Weights of a small GPT-style language model, trained from scratch on English Wikipedia.
Training: a variant of Adam for these matrices, 82M tokens, 4992 steps.
Each number is 500 + 25 x the weight over its row's rms, rounded and kept within 0 to 999. Layers, rows and columns count from 0. Numbers have three digits each. The size before them is the row's rms in percent of the matrix's.

# layer 6 attention value, 96x96, rms 0.0947, rows 4-31, columns 0-95
113:493486487525540456535496511504419516501484482520522451491492504552509510489505520529508454495512506532469503486498504464482481541527437472465505509504506536508488476527523503464514504487492493517504463481456499498486497491507520501531496489457512480541552481478485498478508483453493488543
107:489471476519519505490491518526508488509488523507470459559476534507495525507492495520505454484536535478502485504536487494497543482542483525509482514534462533526494522511515512464509536459470436493511480529443492448468469513519541517493483465497507511483502490484549498456494490488490502492
107:506505531519500455499511513463522489522490462475531502496511532539503471527484506482465485543491474538445512480493509483528458513514497503485514529514528497516490527520516524479459442535515567463503504494526523512503552526491486544475562515501509508480518507472481499504509490464484509517
112:515444506539525488511509504525472535530468472509492497516491472485513511455481485508517450512462460506512492478505513502487508515549467500528527480485537498496510482508505492488467518475488521544486507479498504456455536448494516536543497466497541502557498490478510496545544500462498491499
110:502476499452523488496481492511484519508525528502548496433492500491475466518497472511518463458539508452481504518463528469544537491457517471458498482496475509480520492501525469485516461475483513480507469482472508523527505520485526477566521472504505535508508526490462496488456513497503488524
108:486499502498495479516488488470507485509490484451496477521531502506527488509528496461492503488528505587457508531503521502523478488464525484540438546496501486497489548494507514469468466478508474483502481507490513486497542534557499470526531505494496485492516512521447468508474531480472537494
113:465500523517481506513501524452463484502468495490522524481520498498509502493503521506498515515451517505469459474481486512515470525523459547484513482552519501554498474483476508491516462499508525499491516495517510540516522484486499548444542498515509450535541496486467485501556475488485535541
099:531506464533520520505485529487523515451498484501505470501512532548505478525534526468471531488524516506491519518516447471474528509523448500493446521471503495474510516509501469473496521479487477468519502519485477489505482516494479517523492543502520461557500515488489492446547463469529498537
104:496508506525502491527516494477495520485489482456497509493527487515504489491474500496510569517493504488530474521558528544535495541521512491482497501485462483507493473527508526525482508510476526446481459486464518498498488535528520515454527446541492461490469496519500475486491562451487498528
112:484501522531552477494492484506489510501515478497505490466504512527503527497485484509502483532521457511506519544484483533477471513491537494479527485462515488479490532510513510449516470514483594531502484460483509515518534452442489509497531516453524490473507512514502527476459483476485482534
106:519539480506507471479515529521474465531514529483520490490539473528515492459508517489499459515486452494465510449483495465531500536515508493479509498536527570510519492508509482520517485523457513496562467502505514459487477470528519512480472463472500458509511494478492515515542522529515510477
105:510504488470479496505475494511501505474488507496510518564485514471506477485475528510501513512506487509541450486556504493535535503470509483503460503517493454498499514499478506514520484474514511483535497494447507534485467522586539529466488464560476497532443511507507494503498514508484529506
112:492505533498440504532512487476505529489460462490525515479510505512489506468513516463493474515482516584489500494479503510509451465501522556528479508493487501492493494486484524499475504496481514525476514513526520503496545510514489488500545568544502549519539476498475500470545522506508511463
105:467528502468509549517464486503497513460504507490548471462488505505460508521505490469514522483551479500504541509520504505477486505473564507500488515480489457503509517529518504525431497525473499507478479503505488507506517517512485531541499522534490585525524503507483502474451498469504510477
110:524469477464525465484501490521503503522493527526459520489510449542504507484494482485528507503463501481510549525503485552513523530539489487525482465458495544499513472496464487505511509511510513491545495473437517442491469461540481465536499469496467483527488493479503528528512500503518487492
111:525466486535521494493477471483520500480557515470501483519510533532501500543499497456487538508486481494512546503534506567504480486475505468518453554497486510486503554493498528450505478510508521460523498533489514477488492555518474515500533526478499487475497507491461492482468491488478519538
102:515451506507484497502464520513463504510538529521540473475513530528522446522512543519499530475464492483474499473499500490518489497469519482487442537518485512481504520522525494451539482458492480497507497507490479533481488486473498498511504541444516517459530518494453479481485490489465478547
107:544499514512481413492507507466462530501518473490487520505485509520510511487492476485487476546518513510461529537470495502510480511492469497504466528466525527465510539459517505477508461520519562501496505497523532515502516548461490505483510529489513507524479504500486513460503487435505473531
105:487544504485530481486499509528502482542506473513532535473521457489471541473518463506485492504546446501505496510470531502485493532449572508489499519481518449502494507504496479521533468535476517509472505482557506515517522452499466473519504524472493514470501504531496505527469507502492473482
096:464512490480485507507543525510472483451528507543456517499485474489513548523489486496530501502475470458532510471511483544507516527533456482507455465500532533498506483505470533498513525484521486527515496499515511477482489463490499488489462511499503432504492469496508531552547501534534514480
101:525508492508529479472494478476537491472527498469487488527510515507483503535515512486472550508497472500488499500543471489507475476505537464557507568470493518460522560467528513472459483519529545475561490525522487518505499552490494516476499490508511482455485497487500496494469477482481497502
103:529576465522520488503481510477515487438514502501522485502470473514510504500489477470478499518492507490503490507489476510485472553525450425473457545520500468528512463496499473528504499496513477491517494500524489500505507540501522498470472522526477467519463481499491486565497501462510476491
117:498477478486489478475461478492517514513580523483498496513522492537486568536541507489497506483490518512542533489498490543532459523476488465494479515541490535518517511491483522446530465508476491524527516466507504469489538518486498493488455478481497497476515504503485492483442500537507485493
112:491497502465499548508520519524466481488508501509536498502489523500487523491530483516499539494503486514553429479541548532504515517470522493464501479535506528489488458507502526507537494509541505497524498466483473518499509474508479460449488451486501484457530497518524516495505510511526435533
086:500480467534551518511500509525497493488488524524510465526460527498539458499472465512530464507528480462546469514501506493496543539504458490453506498524484533481482502503516505477468486483511465482502470469474500476469479496546506512491451465486502446511514489489479486489494527485497512562
116:494448507483457478503542473508506544485482488499511541515510533508490548491474472484511517506508514495516519528514526555513456489475494499478474485497483500511489538488462475512504482533512570511525511496482502555505497541503490500462530500542470488483447508510500504442490468483511503535
114:467477488463519519466501505514491504543530484485510529511530471467470523525516476464509499500512448474447492472485490494511548530470537504522498483492541443509497488522511496492540503520488497480514499489502487510488517458540498461565502518489497492498451520468527510550497499523509549498
097:524506478481523497521450539518460476486506538546547486495462516481501475487471526508490491508517482478499450502512458449508555499502475441472514481495485485496495482499538471475496520449494473512490460515504483528472457510520540527535473493483498482514489508475515510504522494494521479544
# layer 6 attention output (transposed), 96x96, rms 0.0879, rows 4-31, columns 0-95
117:476515455509477486506506491491527504484486477493476466505503526486531514507508449524541494485493539474481515513543488495534526474489502504497534538482504505529453515487486468509515440522527536487469486490470529519423534473517466544506503476465500557485490504509526496511516529490508466484
105:481492496540523461460507465482513519481494532514492467542513518525521527493453477499541511499518540453489497530539535490508511489519499511507527509483440503463509507497514508535493450475500513471530487498493457521476462505487452509500484497490520514461462546521485465505517510499548474524
108:503466488483533493511494482489474487521526475494503489453451493455475500525529498490526495505474497524496536513441483496534519481503534471535467526529556487524508513522474551496489487492509501530480489496487508500520538489507505550506518478485465530451533474498492456506547502488471488555
109:477492496527423489571504500473495522483493500493480467536497498437490508480530456494532484488488501499506501503514494525495525551499485538515537518473519477527474514508529491498512470534484530516472486484473511486499498478503492535538489472520541518538443485485510492499511516456544478498
118:520497457480507520476463490493536490484504485505549521517512526519516503480515491516490529512532525469480469453467503554563527467504518495506548486467464520514511501506497487507545468467511534491528475479502521502524533489487492488518516500429499447506497496475479514503448495525476499480
108:486475478475567501483502445504486487501463514495499483490460461484515501497477523474518481457491512502534523546467504511582506492495521502510476520485522513507521508515486544505490508464494528495500473520514518540470553501520514469479500506471472520481541506513483462512536505519458466517
116:474500466492455501500503512514529495521532484472492518472465508472482495524530546497572510488445495522484516517493462442460491465500512497502467494523542501555454512534466520484499521498511484515481526510479532497472503515515503522491531487521492510470523475505488460519542523479468497526
098:496521482527565481476495498469503514469466494487499461482520492478512509534477524512486514485513539519490509504504524461554477454504462479511488554493472524489521482498529478543450500516476509525523507498473448526461497507459488494499516496475526553490479532484536482532521514508504467475
107:471470490508505504436516438513511486505510519491507518502486493524484491549470535483564511510500527511530524519500501505570509512516481510503514522507517490482477479522506542477501513472481514476481495497501515481494495482518437540496516520511437496495505464533491500521506462488467440534
109:538513502474473526527473488493495492531480470520484499465480493481488497498547441519497505506503499521502523475499478528458550519471472509507483514504545490499472477499459488480541466533561440515468494473493500511522553496526512521497501457473466491503497476504537555511501510495482514518
108:481520498506427474520527567508486496517533503534522461484488483476469498481511483481481492477530494473501501448528474483554504500505524491490535487516510526487505527476506508512518477542518541445466490478529549531511496466477522538495523489505533524472498485494501497500511486476508519450
104:480461495524542516425528527504513489488503545505471521528509486525462512491450529477525508507511492493506452520511525501570515511512495501492529462498493503496527479491506521496500552482459539468531484515514478498481464496514442476492519494521495488511469522506485466504481473509505470542
116:467466492480485506572525497504466495517479514495499527492492465479501504507516515500502493472432478503485540525488498496497483493480536513502472514529559482530498513552466522478460504493500486567482524507482517492508514498500521439472503498507469539518531504487485495459542488542476522494
101:525474486489580529538485456472460516476480515464528507498538541511515497521487444527443482512496487464492533473516477532500494518495503499493542524494460485507519507533496527518479489499513526492505499486490482489537518510528518487495500524456429505509486513497502516491478479540487488471
113:504497527506430517526519512529510494526470503536527517500510460512459486480520478485503516481551520517515494473528523501571519489491450510483483510464478487475487504470511465486534476492481492467514508466505556496497505507471494497491474510524529528524485470471532522510514489482538527441
112:518494522484598502478511485475473480505482514516499490483450485508485478518495510470493522498531550521528529542481517509553500471497468492518461523495522511478547474514461544496498495455477497489507490502491485546514532508490522500472512491453472525474505493487505488521518490502475459537
101:534498481472543505477501552450522480491504506472459490514516489464515487483526495530460535500504549502499486513514513501477489458518521505498517488509481577497541480501457476503535480480502496515507502498500513520519538497504514507508532485439510534463492540462479502490509495510436464504
112:494506500471507494476486539491493506543494459531477493480456489483493504515520471509514526507487502523508536526458493545552516492482513467508464526500604481494474492499463481499473501485484477551489495515482518503481543477460517505479508454491503531496524457474519516515495517525505512525
108:534508518487478519531491512532479501504478471502497510486509516490493496501543481515450491507506426513514500457496450522453522524467535527483503468486537508507483488488508491470529542537531464491483487471536527488538527491527554475518498507488493457494516504500507548469466485502484533472
098:502537518502437523508531550517507538510508518519482489505522497531480458465484493493517489514527493523501497505534493480482457517481460503475500498504485475527471494510522461464517518527485451495483520512496550513473455498468518506499499501534555516502493487514529493487487511469557525431
099:499494525490597481494491491455465489505510517498500489472452474509494494515477502467462491518516520522538519505482514501538491532505493469523497497525500491443587512481467535504492489496501523497505491511518458518525509479484493536486505498455494507482508480492526503532504497505474482561
102:486545484508530486470489526499482536476475505529522458504515510530491509514499527489475475526543510510495512554467486467555480496507504451482512530530515479518472499474509482492465524534473547482486452490514487500458485499494534509506511504541500541503518445507534508509452522494510453510
112:508505498500482506497498526504474496524513483575502521510472520518499482500502480427461489493533558464487528536490540525509489484502478492497504477491501493496529487500434517473515495452508510488490477474529524541514531520510545484433486519443501502493536489518523504510490519484507494486
108:514473519513454534491516539540527472497510488487464538481519532548529482497512484527490499551512500467479501457534500475436496502498503557459540445500500506509476477485515502462543528513532493468507477505494509502503480471506467506512525500481508472501522505535502528464489520497475498468
086:479518476541517496483481498479516507483481499502517476510498542520517530482471488523560527511525540472502471516519483494541521503533470521498540519470469518498460478501564490516510482497513517443506462503478493542463473496508459540533497489481507484499475503537480475522477520469507446488
115:487462531506493534459504514526495500533510469523473564499468500529470500516499517477548544535493512529496513499471503539509531483476476485501463489488563464497481467529444509486495550467486470524506495495488496484515486526492490476458509495509459508521491479480520519481513499538507516546
121:546495494504487517493527491548477497489506488482509506533485520488464469492491520468479484487541435518514475441473492512531520495446498497507479460466479521502524509476528519495557544513491474509503500486523529486514546529490541475519506511497551469477481527530488487467479499466508524481
100:475539473507543491487501542472551518464486515477491466524523531494500500487485497532511500552529501467469449500538491499524494498509501486497558482496442531513510502468529454539519485535494533495522480501497475509489477481476463529519506505475529496493452522508498492507442500502523471495
# layer 6 attention query, 96x96, rms 0.0979, rows 32-37, columns 0-95
088:489475513480465447504467455497462500539474491504497511510470479481491457498483496488527473477485565508503537500508468506490526465502525478495481510481489517493534533479524446512516497513455474494467549479519513512529525550492464513511517514503493532494532524520455484472528478538502493469
101:458507479473515560478535485509493516493496479462494559479491523504490479521515484527523548542501541527447481524493497474496466522501533530513497495498493484470473549501522447477482513521506486540501472512541470484515498494484495541497479526509492522506515475502477471507519484515504434480
093:500501522565477490460467518504499520470503535517481508502498497540556535488471486479463483523494448491522543485497487526517522530502471480502490479485476503499510480523501490527471475518513523484523466499461533464484477502529478483499519514503452517480495453515494511485479527483546493576
096:554490474505508464485504468515509474537493491512537469513476504489504448517485493493471547462537499486480523490504505498460543462497463483544478488501509491464544502493509506526483431482543500468485547527498511526453542506509482521537511476492511496506529525538518508490493490513487513524
118:498503507516469535511491532519505528462489515498505520501501535514508555506539498496515518504514492514545480473520490544524448520517498494450496497455480457493474499448483533505510507488447491523495467468502522461558485519518509465477479530509471501463497500523491460442489492478520482509
092:526455468541506471514503503492529507492488487555518451499490487473529497515466488488498516507528494466482502474536516491492531487521501476521525487518475539486554540478514482542473483490545516478512503543470481452492488502475478545513500468506513535494519478555492513505432520494508502498
# layer 6 attention key, 96x96, rms 0.0985, rows 32-37, columns 0-95
092:484498509545506525494502505505539511499545501467467482580475488510476517472506491544485498497486480534488504466526513545516455535494488536459500459536485531536504464508511519504507514477485516512474535498463498536527508507509491506486538442486524491506482506493468504451463498466486485491
109:510429491494515512508493493502505477504507480536513453470472496553504502442474503488480471459504494463504520448464523544505511529525472478475482514468489528467505515488533533469484448488506521489486514517475501510477541470523514499559530509530478488519501518491487505492506519512516532538
081:477493539484524469482509492495485559502484478478487501508507535475456532506484484507497499514479489518442468512455495470449502499511539518486515507509511485489497481510493480554477551532505527519496521462516495529505466490447505516471535543465491522478454521507496505472538497506539463477
107:562453487502496514495451493530454453483536501497537502481496449523549531480490524497484483496496489484529530486538496492515480519536501478455514508497494497527519476514496538482513475481507517503485479494494494506452493464494557456545484502484508500485493455477470524531510491461502531490
096:468569502494522466508534545493492538505488506529485495521489536482465525501443471554557501492505495498467470525488503457465503516500493538496513492516501527504465520519521472523477512505508474483488480492520486510498519490497496588507522496482491525483501498529492464513525498480529455495
114:517500479478506490516458488511500467496550473507519514478480441546546513444514520489527489469500527488533538476482515492494479536497474517464508483494536516540516445527478496512546485479477511479517509512518505518476522461559476479518498494481508493500523447470514532533497511492499490518